Part of a small language model's weights.
Training: a variant of Adam for these matrices, 107M tokens, 5997 steps.
Each number is 128 + 24 x the weight over the matrix's rms, rounded and kept within 0 to 255. Layers, rows and columns count from 0. Numbers have three digits each.

# k: layer 10 attention key, 128x128, rms 0.0768, rows 97-127, columns 0-127
# q: layer 10 attention query, 128x128, rms 0.0771, rows 98-127, columns 0-127
# v: layer 10 attention value, 128x128, rms 0.0685, rows 64-85, columns 0-127
# o: layer 10 attention output (transposed), 128x128, rms 0.0675, rows 64-85, columns 0-127
k97:109123079073148109117127137121126082127114138155132179155115158146131106151117127092137087162149154117089124087117123129119150150136158181143148117130125114127127117123113142117133114145125128136093120141125144143103167128135103137129114126128170134117135125156133138097129136169132087155128089133161128133117143124129105123120152137088149156141104143139130143125090110126126153143124
q98:119121096131137110143134158124106148116080094138103188103161147149102161147126111177128109113098121096113129113178128114145194108166084109117157125160138121135122142144088150150125144134147129130109150146081137114133147182115132132158144146148100153102127115114166126146113117132153184140153138113136125122151120137098115123156085121146139106120160139120132116094124096083134122119093
k98:134132142105114125113072177086116147135121108143148117139131110116063057138149150093113155140096129157127129089157109127142128161150143131123136119070071151120127117140130151108100131091046136101113125105156098126070143052160137119139136118115092163139132156119100099110113104126083056132114157151084152164099101148123126071156135120105125123156141109139125168138142087142131122101135
q99:124109096099136134117119135117129108131087132132108113096121138119129117136121100119159090118122153142129119153097120121128110156123152146139124133060127125109113127118130121136142154124109123144124109143104155122116119141125139119127127135141116137136115146136157114142103130121130133140127121131129128148116100138133134125120122134129138156128133104135156123151124126105136115120163
k99:127128160142110124130142103139115124141143124113159079128116122108130151125143126152126138112111125147129109153142107131120126097121081114121130156137106113127128134131143130120147141136138133159117126141162117126182113141110129126121129127114116148126112113122136115134112092107139140109099118135116159104129113152138141143139137104161129145119150115124115126115130156107150122093140
q100:124118117148111118123142161111148177104181101126146105163138097129165138126161127171142156143113114126129151129161132155141143098078107109160133152156131124140157120136141139126118118126142109110118158102132109117131126125149084124156134124114116128159130105132103121149119156097121122132116112118111131118172145125154131178149113164134098126119117134145114130126143144093135114129092
k100:124113111124105144122093110084123094108129125164117166081110131110132125135128118113145111150120157118140160099132140146151104151115141135120138134112112129141080148093093116125143113129096156149069127175108119164089156113187125119117143117125115145086165109114117139107137153167122080158141147114146130150131136139132129078082169115094143126142137117144138100084113128096130132125117
q101:124128140179125117134131130142125130119170115103102136132185113145145134132166117193113153088113140123125103145169127120113126104125080099122107160147101098164150103149104181128132127128155124119173147115125114105140126129084156137106116137151113117147116121119130124117170086153147176134113169123121127097129177113144133125139099145152097082139114157115093129115164123102123114117094
k101:133133116108131122133105126120128146140126139162158095103084148046129176168104132135146134160090147112111096088181081092144141112114149123091171091146127146127165118106178125123145095152150099147106099125167135159112144133162108098118141116099129152127122077099123112100122138100104096117131116172128178149118109186138153111174139074110135178154136126145134106114064129070128123096174
q102:163176160154106114132128131143146131102174108128150112177126161131148150122116140086121113139142094094171125110110121132122137127142131136119164126154111162118128177138145128092133136126134140115145107099164134143126102103123122102141112141126168122164139149146086093128130144158113106099148124143123142127104136110151113127110112123134123149146119171152118128126125144107118148127116
k102:148124125140130144142134107112105116120137132134118118129135130133127104126139139122123114145143141138139141127132126133149122152130139145125124116135151119108146135148161114146107135134124142125161113119094128127131123131151129102156135124129136127122129134136131133159132150149129163134122125140148148112126137114128131151134129120112139110100131148122130095131147134157121126144108
q103:111117125182098141138126122110119159108141100082134113136163112121172115094125122137105150104134112114124129130148143157123160107120095080119114134166144136152123171176139151090098113131149107128163141112141079142127104125083109106160138138142123112166109116094114124142119146135101158129125146125118117113146152107137129133132078167143099087119118154096090144123154119140073115125097
k103:097144098071139119126166099143128117138120159160120128088143144144101149200118137123165120164104160143104141134154099150136135120138168146088177132118097084159128083101127134158150105112107122147077114143155128144126155107187120114124117127136104128146126080146147123106132132135138123122124121155135177106096110167131142128187120090106119171131157136173156130099049123096127133099129
q104:149082109135144128136159125106116127139135089119129157125160094160151107092139096176148144094117147128152143133160146116139178104122108110137081146119172125138147095124121147134128127154137146125136156142059109146154143126083107123143138120138108169177115107116135131125120152165122158167086145115129098107165155112116116145147072149149135099124155145098131132149200120132133113104109
k104:115124170113078112120128120143156130149168121130119117125121145112105179140104171141110139134096150129102131105131119103122110103161132123094117115120100149128128100106081119088141138121100126157096107153156127112100121106128128147111148164104096128122131134115144135109130100126092123128119121116124135136110095123118107124143130092123144141169141113143123162128095120094154144128162
q105:112107122166110124147116132118123153105151092101116115147173103136168111090123120146097160099127119133121145147139144115144152115123108064138107151130163140153119123160149136116088102140143122143166161107102084131137110112062130125153158127164122150171111132109134117143112145120116157143116145110105104101145148121142143144144090153154115088113120153100103120128188111149089105108111
k105:081112120066126115122165103134141103162100124141133134089127148110110184178113143145168103157071164136100114104179085123128107111140148195090176141125055097167126103097092101156175151096138109176064135135179145135110149088150117144140149141129126141143129074139120128086101124117129075119154086141114166113063104179136117085162114087132131186172122135179124166123038104083102132114123
q106:075114120157130120121098131121141154120157126083113158159182093116140134116139134213110139101121142119117105141190130114111153110110112093095092169137133119180144097132129176125105122115129096123141166120096049092144140180096124136140136154144079156150096092113117138117144123145116201120126165126095123092112169096143145112148087130135090085111139184073114151138168117143107110121125
k106:127123155103095115096111117143150126125124117147128120124109142119157164169113132157127134151099141131109115088149106108121109095149132136114147133131116119164138137120125142106164139157136086166116096125196135137121137116128134132117143138122130156123129072119156140120126108142099121109153115139094155185115109176155132135163154107109134162158126128139141168115101136096126110125171
q107:127157166137157103110094163091135112124189157075075121147131141131128110131158167112132190176135169111097114126183128123110137106143121122084113131144119098133132105120134118147151134098110166145159118130149107117111149141126142119118155110130126113120119135128118162096127110145119138122080140118101099101111120104148128107132150125077118152111146134135132089117099147147180146137093
k107:173158133120135060100132117123149154118095139141157071167088077129114165132137165116126125115126174124126123120119140146109150136141128115143139097151133161104096162110147113125109105135077125118119079098156143125147140173187127114090107145132110140128150124124145122124173119087115143120158144122128106195170155137123122136150109105158131137124115128156122107143144133117149119150138
q108:075111126161087147139117117125125145124115083079137156141191113126162090112130129202120104080132143127131120152189157115088133090118132088092119178125153100177161105144148191121115106120168082122113166119105028118138122131087120118153115129134071137169076074107141120147117124164102211139133145122092119112104173100165144121132073138127104090119169170109112150139174128128084106134139
k108:117135158101093124100117119151161128130116103150127113123112145121145155169100132144111153153103148127110101103146109109139118107140130133113132136123109116172144123119128144108145137137134103159130105136181122126113130109110127126122131144130118149121114085122145146107132095161110111115148126141099150153119113151138135117160164113103129154163145135139131164115118137102132121110174
q109:137129086128175128092131170110126135112116118146126171143122129188133125154183114127125129170126160148059146154156104155102145107140102186156119089107127153145137112102068163164110111132083154128123120106146148132129170135100112115143159118125122074147151105168148119092095143099155106150084102129157132117162121139088140106088119182081125157140117142142094112104112144127129084108120
k109:142115109128078148124132172113154111111105133123095121101147129137126153096111146122174126099143121121127166154090174138105185121141185076133095108155147128116122090110117145062108130115043121099089143122131146098129094134155161162128107155154153138144138116076124119076153140095149120104147162102177125139129111129166172147162117121107116103142063118116169143167102101083070110148156
q110:111100135150106148149135175116102129142122128209131082118078107135125175120124091086105084120144116120169126148146168134131136142121135163125124115102146122101059134098148091118127144133088150101124137142110117159146100130146151144136132138077106157128188118117134100108128159107137095135170079118162145165157110123112104132140110117162127091096151129116103067136104124105177130153105
k110:101102085134150146142117116075160101142155150100128150163133172117133080113150117102169120115125121134082159137129122181074115124119137121149167139098119110159088145136129121149131120125151128149040122126081112124126142128113129132107132134140112135141104137133091111159104121093135132140147119111151122106143136095135138155124069147116106175108069143142134134106103122124114108136124
q111:034082150160040147129089126117151142105120119114141160128178124133151100115135144188139105106105113135122129128210152122115137079091139089124151134126143143216146131148153179110110137111174078137091179109128029132140114137089156136141101136139101192162107059109118100159130146123113164122154168129099138122094198111180144137148091098135071092129099153132073168158150101106061097124122
k111:114129150107106115107117128143140129122127106152102112123108132118146154194113127137111136155118153139100108112163098125145115107140146148104126141129100110179162119124124141105132126137137082150123119133176114115105142099131127114127142153138131171125122086123148138106115106151103124109133133165115154153115109151137131105160161126109127140154173147149142154108116127105122113114167
q112:140117147143139148154184115133160111134115120127147137112117155118129086151126112085123078130153143165106125145071141121086096180103186150125150099102118138136149117139122123170128132124148114167087127163122145143148124133165098116112121118099139098154133137154137160127096143127145100100095125157127111168099131136139140124140152141070141171111114129137151138163133166148136134142161
k112:138138112120114129137148130121118166157103136113094165133126088114180152109143094129131184086122140100146135161116133136126123108125120093170054148095182109083142108144138117122066118111140154108159133142099132088126131161125114115121113103173133122150142145115109128103116143138180154158114125066137061101159114099091141105127116169161130084126116123117114136097157153128153158125119
q113:164106111123128125151164138139149094121116111125129126095102185126137160142153103131120139152139117172140118088130148189135139099110123123159134139150097102154156093117110114113109156106130102176123139144149129146121118096186112126125154148136146132140133126129125115151139109112118131089071138137120099090150131137144083111148131126119133184118155184154084110144119118107129135132112
k113:173116166114116140133121131147101151109132124090089164109110115164137178129172117124097110115118103107131119152124128111170129110119136121151088120122147140074138115142091121100093136113091170108118123140136132129124152137113126120119107104111148142102167185110172129141154154169126169114154142128152094106153103141141142155108133150126139092160160128137096124111107120109144137127138
q114:132140138122115098080109125109148122129122120140133150116127145142120154143150152144114099113126130124107097119187105154103110071121139133108141110116127171142102133115121149123121102104124145125119126105177134128118121125154139096107110139129133119140172120135164116086113136109121135131125137110132143149126123121137133096106122133090139139135112142156082139101104142131088131145124
k114:145132132156112140129132138109158164098126141150138108147134157138179111143095123145125135156136166150153130132127134085127137155125164113126148102175166117145157094132146176066094112129088093114120125097134126119121125137126158142148118170158137156101106119089099146134116097128117139102128163145139140149101113144144125131153125140143102099137145167137156122135131155101107114115124
q115:148126145160155118134163144124115082150090143135106114080129142161112150105132124153170095126140125160117117121123152101155142128129090124144101153138139134127135181113117128156153120073138123127110135170119137092124144122159117140145137115103137110125104129119130153157113145133120160111069156152132084128128103116156125134086141109104147141155131125138143150135134137075130095173084
k115:104085140123070146116132102123111127121150125132130152111188121118171150144150130132101132133120089085139134165124134072094131112140099124104104118102148138129147169143140122111129120111145116111101128134120127157102122117131186125141099193121122151127124163092133125137170133123142075157122135139119111108101135139135126126125091119151127103141134108124092140129135090140138105093150
q116:121137132071112124118135123143137125143164178137116130137139120108125150093180138152182123145116168133082118104125130119163141121125147087179118091139127141124092141160126132086123115115154127140112121113148112124129125099136111113124128111148146141115130138104125183177117098123096121120093148108142121122143124140115107139163185128141141129153096065148109152144129094116098127159105
k116:123134127140140129117158147151091123089097121124136165134126122148102112165114087141095131102140139124135131144125128134130155147124131146105145100122111108108132149112115155108203116155133115130139182147124132168131137139148123077116116141126111091118145116132136128069139134116124112117104117168132123111104131132147089090106114144135117130139154132134119112110146077137143135153076
q117:156129116115125122116128092121126106130090139148125168086118130155128097172082086133096129115135124098100115151124107096088082147144125206109103101145120085132135102130104117090124146126127099115125118154122155097112093103114126161172119133162123136094113099121141152141160138116129134101134120159143143097108087147146147134155134105123147144130191162138183115158110124110123115122141
k117:133119088135098169164118131135105112059114120105127147109148118138083137119138101115143102125124112133157133153138132147168171102160144131129107106146145163120128120183159134132135153132137140060150099122116102106146123116112076104137131099129139139147149128116165115150140103159155162115142140129106130132123098153134134147139124124137138104135114109116075126135169163119110131111131
q118:143119139148135151137154137144089195142185104158160137138155150133127112097134091115147123108115136092110142181124117079111148162146142128164101151074126143141139145128103144158139087171130139140171124102101067149136118135095119109127147082154143136149107138108152094140101127124121136121103119143115135135154127126127131105117093151122118126118127146122130112107140148159106145095148
k118:125155107099133146114159053132147113161088114134143083142120121096138200158083125152148159130121158099116147116155141115131134123138118120107176117153112116126116077101120124107109172091163122135127126137129108122151128113123108184130145139130102085130144129139125142084091137125130106147127126101111098124113107111152134094130159123093144117145125129091157129137115120108109107098160
q119:131130134122176130151146147118107102117111110112118125123162144136150109081128127117140139125159126149123104151122128085116119129132117089121130145132148139138139120134121149165126138123167138111149139130121136115132114150113099117129142106131148076158122123133164105116082163084149152109070140143119100129142135112109112086089106137086143125123110185132143125113143107144112141115143
k119:125128127117097109114146108086140169159107113131149098127133113134130181112124143136159151123098153102146161128111143055080127127132073118141088158137140115115127159091113115103114116104152132098171116123140138141107118115122168137151123123106128119116121142111111137124145154131164109142158127090094127157131118161144124130140127116146122120146134107141150143127113135122127127074137
q120:104152148120134129112123120132131121103098128162104134159123116090126174113117192157124100126133086140160112110163103114133115107128154124111167113094143132126113097125145164127106120123133117105118131084157139165113143091124145133117101157107143129148106130141126078119156143114127128140151113123130182135124146157127113113106147096114149073113125133153078146113097087117122138143168
k120:139128155155161123140166138112133088125142119110149105108106138140143039144141104111146116125134138140130120099142128113142132165083109150115112162111114096118164145102144097138119096160093120122130132147125142113109111112114142164143159103112176140087109129113137142140111124128128149142123123178123160132129134134121135122106186143127095178122131147146157108131112173117129114114136
q121:134142147155114128131118113140172120125114107111159076120138094162176134119141154109168111140090120158180130138143175155161121113117138140135130136163161196128177160153185150121143135115144137148098144125123128113147128138164165132114119105089118090145144136117103094115118123131117121121103142088138113100103097101160099138108126104148131137138113112138110104129167129075137138172103
k121:134120177117097122123142134129125161120184118131077162145148141130163138178115173151088172103138150129167103130124105091153117156132115140131106142099127107133107151126127107162132155130137155180102111129118128147124115113101131165122134171156151162172104155134073156129120127157141111142086174120119113140138132135083106165111113108134129095118143159164142135134137105130149147139171
q122:155125142126139122112131116138128107113109137112101122141122129091136156133126144162167142136144144079142143115132085111096138113144124122143132110130109170133105062163174160112090127127148099126108127109117143116118109108109113129119122183152114122140119147108147158170158113102095145109111106101127161087140143152116124133122118123153141084151125115142136152158145130083075157084134
k122:130143147146125138136140126139133111124128146142126131104125126130077117109125126167126101143094131147122112101162132121170183126126129133126140129119071139109142158130117136105134142135081167109168133122133133107130072121139069137170163098092137111079136111124159109108169122154145151107134102155139137123118129165161132132085124104117096121116141129122082120103123113110128114119110
q123:113136089118166133110137085135106134129107169125113151097139112126161084092122109165142081136174106105139105125127153133119127123109152162071099113125183109118139099147151140147112112135131139140134110116111149154134111119126133135160117141132151087160108114100118129152133133116127093159158137130128127124107121143133116107113115117142152094177125117127170102126125150137132087134111
k123:111093111132109119143145167113161148142136124169148113107093139139126123162116143095136156117134133125147190158138124147128124123131094116158145127106114132126117189156160100152138104150124105098163122151141128127146085110047138143112124103130104119134103114120110144131137125138084126147121167145114112095140124121087151132134113115147124189145116126128133130144138146146122155114145
q124:138128179131122116124142163174116081140136120148089101111171144110150112122144081098150153118141109137148098123145122121119124142116113087131148128154112134148118118126102125123170129094137131135129095159157137229126141094152110136073114157110145145195119142103104151171156136098110136103085144102101119161142162128149119118129128082113112180146127170122061085114120138132095117106144
k124:154150156141149114125165137159127207156088110126077133125097107097159201172136073150133114096123151149115094104136124075131112095091116111123120153086135077120174122132098105111108105168139092114140113118129167081143104137112143096138135131120156147128148122107159072147140148121128147137143118150147095121139113162139108114093097158124148115142156141137141137111118126090143135079151
q125:153110163107121119139111156125171116106109117182136155112092151131104166127096106119137190128132136115143149135125136083127094128127105111156127123116082127153160203129072100118160159114220089146114152122130112097092091132140139116087137142125133123067109121155145084120100163118092145103155147165118084106129125162096130148153137113132154159113133133138112167193113061092109142146143
k125:145144158105119139139144098137074144083128115081105128133166096141102143135135099133082077120139085118125090104126163086167186089159132165092060113135138119126138086158125124122108125120117121105131143116124111148089169119125128135150135110110178132115140196150189120127185124160159181116097115115139125131129115152130107112156136138144123086137168113118116137117112081131099135148111
q126:105112111097122133113142129136129168135153131179137148132124102109110113148129133122110152164082129154094130171138104054141116146144111153130098124097101105118113078142115130065142131152062123126142110100129103142129170091132111126157115137131139167111090131151100118122169102118126112149154118130096172144128100154113154127209166139137114135114156113118176112116106112129166119133160
k126:131129096142153128169120125130122089082091103112144122137111125141113131130151096110140124124161111144150139111126173187124115142121157132146166106091141130130150107094140112176175129151127119098115130131106108141133149115172086158094147070136141096164144095130130104131077129104103109137108088141129128125115131137133133107105176161120127175127095130103102111147182119091123141152106
q127:128126164146125113175131071163115177136171133129120121137145129086139088084100135102119114117137152103139133152107086111132132152135176096147131135113119140128139116153131123125130140151129115116147093120120116130113126145084128162119115127146119173138107155130130132138138121136127145121129138155118123130127158127105116147166110105138116110091105141103148132118169135162114152102195
k127:131126098136144114105126076133117113171097122114151100135126109124107132137137094132128152123093130136104123117169132127145105101162083142117143166141121115135118145115080125156115136118165112141139137113132131116177135137126099130145167104123120112146164088161126125115081112135162122144114105125124153122132125128183136092082132118122121127125166131112157130106135164105143148110112
v64:121147130127105143152112162124139127107113117141128134111135140147130143123112126094157151159104096121148142147128107136141172126080115142116153125122122130125129127126140134096129141120138146125111125141121121107102137154121175109141093091125130151095120131148124127145155116154121140111149127121158165147135133140121159126144135139166114102121121127151154136149115153119135130124133
o64:151120142142138158126142150141143138129141090141126135134124129118096126130142107110149098134134100119146118124113098130133117141119070119140142128161117110145137106148146144116141140164119092155147134110120124128109160151127136114139106125134120134159113104143143124125139185135138121110121123144110153149123165147112122125176121112133129149104151161120165129126133109120137133159135
v65:124132124135131137129125115140152111147113140130110115131150109141125142131125106136129097091110098136149126113125155110120097137153143133111121123129142140126135108124113141134111134123118131108130129129119114134113119123130110171119142118125140097136146119115126143129125150093119128130144131143134140132114141134127143128122136144127136184136113132142143137139158133142133116170141
o65:131138149138142124131107130142136114126130115116113118126129121123119136123112126109122131116135127135116112130110131125121120119120134135117109133127126130145150159136114125114129162128149139123121130110142118136164125109110121099129122141141122106133128137113121143133104120116121147124124173135135127090098131137124117105092140136133178107103104120136127146141132132125121137122119
v66:152152127096129133135148131110108115132149123090108105093127152115123127120164140143135132142133165142151109108136116132152122141128128139110158108114120134129118105143131128120154122098145128123133111113134138145111134124193151115174094104104150153119125132130144122112125115146120135119125102118140154154126106137115106123121124128127133097129111153172105122074104111105118111129124
o66:166127084106157118138132127128107129157110148143122145132135133110169099134151118157114122127111108134144129127107089095113101128120145164133113124125104115102147110134158133139143122094148104131152081141117132137106156166127118131143120127108127155133128127135154105139137125136121129117130136124170152136130108131143163144143142112135139117121145136159149137128168123134201141098158
v67:135109117111166139114140123094156090119131123116147163123129162128132143131118083119147121143146100129135100154130150126091143107141114116119158100143128121126120101141134115114098142141140117131108090129135116124107131140114110168115152100163118125122139118149153120129114112138109136131129119116111114147131139124128141126140144149125138106130153145156143138125141124128122109123136
o67:132112161142143101129127119156128126142107099110138108118115144124130144131126111147158149111158123142113102137130093134140119127153149142128125152145142141075135123157151120140129126112129106141110142122147168109117155149164127123090123138143118126124115121129119145144118164114103142148112151120106129146103146134143136103139142117138135125130108088144121160138158149150104143129158
v68:124106148129119143141138112124137111150152125145109164109148140141119137133124139099128146117124103159118103144152131119131159134109115125108118139118121101118131121129118145131134127110110125143129127113121112136090130132123121127116097149144106130137102129132125099093129143128109126127102132133133124125128137141118126126106126166121115107130121155156129141140132146127129129108159
o68:126125098122130156148145121119149138112138101131129128142142141103119138110109107105124131095131137159118137139137171135112104093135138076100154139150123130103116147116144110134161110124128136136132136118102130105123128129123153143145114141132083153162146108113135117109126168112137110151141126126139156140120121142122144134139124120138132123129142167122127110114118114120123132118111
v69:128157140145133154142114142118133110144116151139128135136144127138121160142130112137136128126157113131141111119125136132114149144122124113127105124127135160132133088162095129117151091152110116142108140126106124108124131123148145119136135128138103134123110120121116132149108141105150110118149126162112097129108134135134119108112125150144144135125125136116129116143145138133121102135119
o69:123152158123135096144120144123139095122134126118101108115117153145134133100128140115116111147111115101151099121144137117108114109126132124137128144128126136108083129133146130129118125119131109110142149120132123132132131102103120118112137128129134119139122126130127120137110148128123138134134136162112126131123136126144149119126135145119133120110127127145107096138139131135095162123119
v70:131123133127130128117132161117108101125136140107130124149145115136119144105158112118141140145130131091116118116129125125108125119128130122140130123130132149135137141118115114101108127133097125144128123133127141119140142130121127148118142140149091125149132120120122122147110146120115107123094128132094138119138123132143141141116136127121134141120138115110115115131134132124114134140152
o70:129132115121117110132123120121138127148126133127117115120117154149134154131122142113129142105125145129128114125158116129115138132143131130132142125132147132118109124135110133107113118114125109137142163154143119146137139114114119109124129119134133107105131156135137127126120112125127127131126149104104123126135119149140140097128140134101122117141123102122116129143118156143108135129141
v71:125109146092124128154125175105131068121128110074123093139090140142126127096174118123123140112152136113132100095167111143157101098167119135098145122111145118119137124149144159117132111108176136121133110150133122124109117119072125119129088130096136129132107146117138124105108123153126137147111130092123152167121111114136136148126137103104139139131095117144097137134150097105112110110177
o71:164101085093140136102104129117122155175172157125137145137123151148140142137147104151114129144109140111070130130123106094107138106132144156087135135147135117125131118118144151142146107119145122154120126128139135108150157173158087130119119111119139135139180118117139166123112105131135080084139137091158120135079120144149102130155159107127170108138122135140138182113144155146173124132081
v72:129128130160140107130115107114132134124129128128140132139115142103144132151137148124130144154135140134106154119101122133117121120123122131114110132138128119132134161121092148115117160143126127120106111131127127114126142129119151128132120134112124136126141131150129132135112122139126137126128129121117127123139115127127115133121132131130132146115132124128145122146101098122129137129111
o72:124128128129113112135136131148134132109101122139134140123133124125148114116138126130131117139155118116123127112129124118140125124129103127135139124118141119127129136124128130122120114122138131120104116136147141140115118117143134129112127132129132124116149126140130137127142124132137134129132112152135129130141146162142107141151146138132119138138120113133133114155125144105140136142135
v73:130116116124147153125094098129135139119169131117114151096127161128137118140123153113102149120143153120126152114123136113142124131130134112133136134156104097126111116124126137121126132115122117131118115132131119141133119137145111112125136108133147121123117137129120137118122152145136118133114135118149131117126139134118109128127122124130128118140141128143108144121128137152147109136124
o73:114114124144116127123147126108130109107133130118154142140123124113120116117125120133119120130129119139113158126120150112157116117136115138132114125109133133117136143107140144137122132114135142127126131120099160119111124144137147132120133123130095145090121122108132117130133148140120119121113123123120143125122114130092144131121128107137120137146118150119119133132151104112122130102128
v74:124152130130121146139118123137112124125126151132112151138135117137125130149139136131124132147111129124097155092121120118111118124113121149134131155111137141132131126111097171140157112133140122105162131129126117115147144134103161106103090133115122117142130138124114135142119130130125139140136112144137116102136134117126164141127140138109132149118087139109154120123124136133137132099146
o74:148153127141118122101135130102115117114136096139124156136136111163144135110143155119109117148135117136112126113117127117120115130102092121115131111131121087161117132116135125127132120114132143124104128136117128114146136102128126134143130094163126129154136133124135162122125130117138109100126138126140106109133138143117135139117127135121110125127117127132125113148105145117135135127120
v75:110118096157104137140175094150122134136120148085100155125110139132142136145124105081089145140125119133103150180115147088144146112115131103108136128139181115135128122149118135164133127140127148108124158128106145126142127137099128139140127104112135129092144118116117137130078102116142137144146081140147137130124145070113151184120112161123108115124131139132172125132146139100129143132140
o75:123140113143150169102132113144120118098117096082118152126116132158157136118150090131107160171155090147113144137138133128151127128141095109120135140166188147162140126154119136131095119140121149136120132113107067153135117117126121113134156105170124156177084104099105162141113131087138121125096131131141117114133177101111128137125099114138125104135132161146163122152132132108130154140168
v76:122135059138111126121139106156167143137155116157164138136127117151152116116086125136124140121112119139135130143126134146136167128151130092114120169149121138131108165149152094117099115163131121143130134117132116119137109123127116146098136113132132125103131143147143107119115103128138130112141151136112124120126152142111160121148147125135131109118163112110149113137132117136142150116109
o76:115112189137128108110141119149139118122126134118157110106139111145092167117140136125130112140141135137124132139137151151136136158154118115145116144118129137125128112161132126130137157124111148108113127111137109116137131123144143120124128166137120138111094091131116119111109131145119109154116117116100123149123133112133105144120079154131141139116139108106138115117123111105067096188146
v77:124134130151145138144154086129110156130153143150096182102114128096111151142091116133129102128131133144166132162117128094136130149134111119115132119156117154142089141107119107148139131155098139113129140127108119127118162142129105163137152101133087126163175101125115165130146149092142100127174106131145113121115121133108110094090091146163133110130164157151128101104130129103135120147079
o77:053158133135124123172135111131148116109083116135132121125130152104155118141080122132126161138165094135158096133111160143135125125102133117136135126090136141141127115159113130142112149154177136123157107127133153171119082116088139123115114129129109178119088142117108076168139161087116166119112121176119122119144132117127152140103093128118121114116148137156110085128121125129118114102181
v78:132125119135139123083100108128131135135134123137127117120148104144144102108156161122145144115139139138104133117141124148154141133158135123132135124143120149127132130128150107130112155131105124142136138124137135175136113096153121131139132151143142138149134140142156121123122144148135127129132139151115131139120140122127154131133141135120132107143160126113116115125133128130129150133122
o78:112111133135139115130137128129121138143130156108120110135128133110104144119136140111131122129129167145131154136131133130124152142143131100136139114153146158117152130116117102128139145106122160111105094127133144124142119124136145125166148121120113142088139124130120110113110113127134129143128135094127143127105098119133147122130111126100138151141125117128121131116125112130094112143135
v79:141148133150153142118128111145125155126133135162125146083131138118135132118131128157134121112129150128163115107134119143121125121163122133129128125142096143135125129117128115129136126136100109128131117135107127151122153137142131131123156134142105145156151119136133117142140126133122112113166164119109118108137111149130139094129121089158147152114164123142146128106123136135124103145096
o79:084148139131108118150159166137155102128103154135147114114135125102145132138107151125123158105124136114150108106117137147097118127113126149151108128081102129105127123152136137125142145121154107120135108137134179140134120122111134144113121152119126155075112142124120077150131132109112154123137128145122137145147106134157151134127126118112119126115129111156111107143116132129101097132164
v80:135099135121138178165151117110113099125127115105103139099102161118130165142112107125107110130151128129139107145120108131131102137142100136121141148114157168128124122135141142129127145131158123132134096112111125112107144153112126106120127107147088133125139102114123170110158121121123116104130103138136132146119131104108083143103143134123131138113124157162128125127130109130125102110131
o80:141119107134119151153124122134143126140122102135128166102122135121163134141128117140100158108137078133103081158142090114149092109116128171129159135110126126119113117146156133137148113122158083097179119116132144120095154130117136138104121134138132118117107094117142125135134135108099134116162118170126096129129143116119128139140147108139121107122112135140127169126154145138145136093166
v81:130136122134113094120146148109126150121123116117150124123126135124087132137118133130119124115129117154122114147129129114110163147123120101124113135138123113126134132142121123109123123143130126132129123144126123141119116136152114135161136131123123135083117119143110111107114119133124118135137129097121133116131131135126079135125117154140140135120156130133134127132114127102119136133111
o81:113126141124149132126156128141138129114118132135126122133114115138148119124123123150112127112109131138137132135122138132106108130135152121128120140120137153122107155124125126131107118133123102144132124128154106139098121134154129112106130160111138118132138129149136114135129136127141129152126110144129133139144143142127120164147116135145134121136149137118146105134156111101142121140136
v82:112134141160123149112110139144133104123120144122131152141129132144137136129126112107112142146148128111117131141119145120127140113092142131128097116147158115123140133132140144116094161157089148119117150136135152122121118139093101124142153096125121116111131134118133117143109143147132127125134127131126127134116117104149111136117146151124121144146097124103118137123122145106138138149121
o82:102127127132112139105101131152128111124146121115116092136100155125127137123123109117130128137123115118128166131135150117151137117119110090112106129159153129135142154133090115101111129162126154138109163118125116136136122115129122114102145077145130118119128146128116143126112123121137120136094117159126144117113143134127127119147136105126118170140126123116142141153125147121106135131142
v83:128121128134124144137128078125118118118142117113097144126108144123119135125130109138142105107129136126148120131136158141116111114132129146130121142110124114128117105162109105117130093131136118141105140136130152117127149140106124128106133121142123125146140107112110125124131134132132127139145108145135106130130114132131109111137147144115133142126132134113118130126135108154146117147146
o83:140132122134115136131126139122128130123120131132129131099112142130123129143127142159121134115112123130126124112132128127126147091116140106135124145101132142136108131137149140134141122127149146144155154125116133115129147139115135120123113133139141099126125125120123153129127120146109130115146138139119108133122120106149142091111142131140122122133122115137101135126126132123107144103126
v84:130110136145125123113126109119103115125114153133147123128139159137129139135147135120124152159124137141116140131136145112129117139128150126103117120129112106126110171141125114133114150122130121111103134142130133159119135132143141163145114126113131131137144141157127162147119151128132141131132140111119143131134112147144109146138119118125125123131102114129149127128119143124122125129115
o84:142104111145127116145124116146118131107113131142110134132116149114137114135117120118134135128129111109125130115130129139137133138154109141116107131130130115113145157129099135116106137120148116133118145146164135127127122109146143126141118131124117133109124140142118122140137114147126136117125147132146144134135154142141130126126142150132099151156152132147147135131131114125124146127115
v85:122130158153124131148119086103129133124126140127098160151144132131154106134153157117134128113128131132129146115127124118107099130102144140114111123144087109134118133123112143105141139126131129113081134138129119151126120143138156157127134132088142110102131129127134135170118110161138138128122145110148135127127139133144144118131112126147104115112129129111156131117146148129170138119086
o85:106160123167125124135124157148121118091125114106124144116137159123147098134161096121140125146158136112141116101112141121172122129121097137127112090159112127139110138111130158132143154128147133165114130136139135162148129124167139120128128128122128140137119143122127157118126139154126134099098127118137118128140140146132141139136152131137150136134136115159132102127110099134112113123113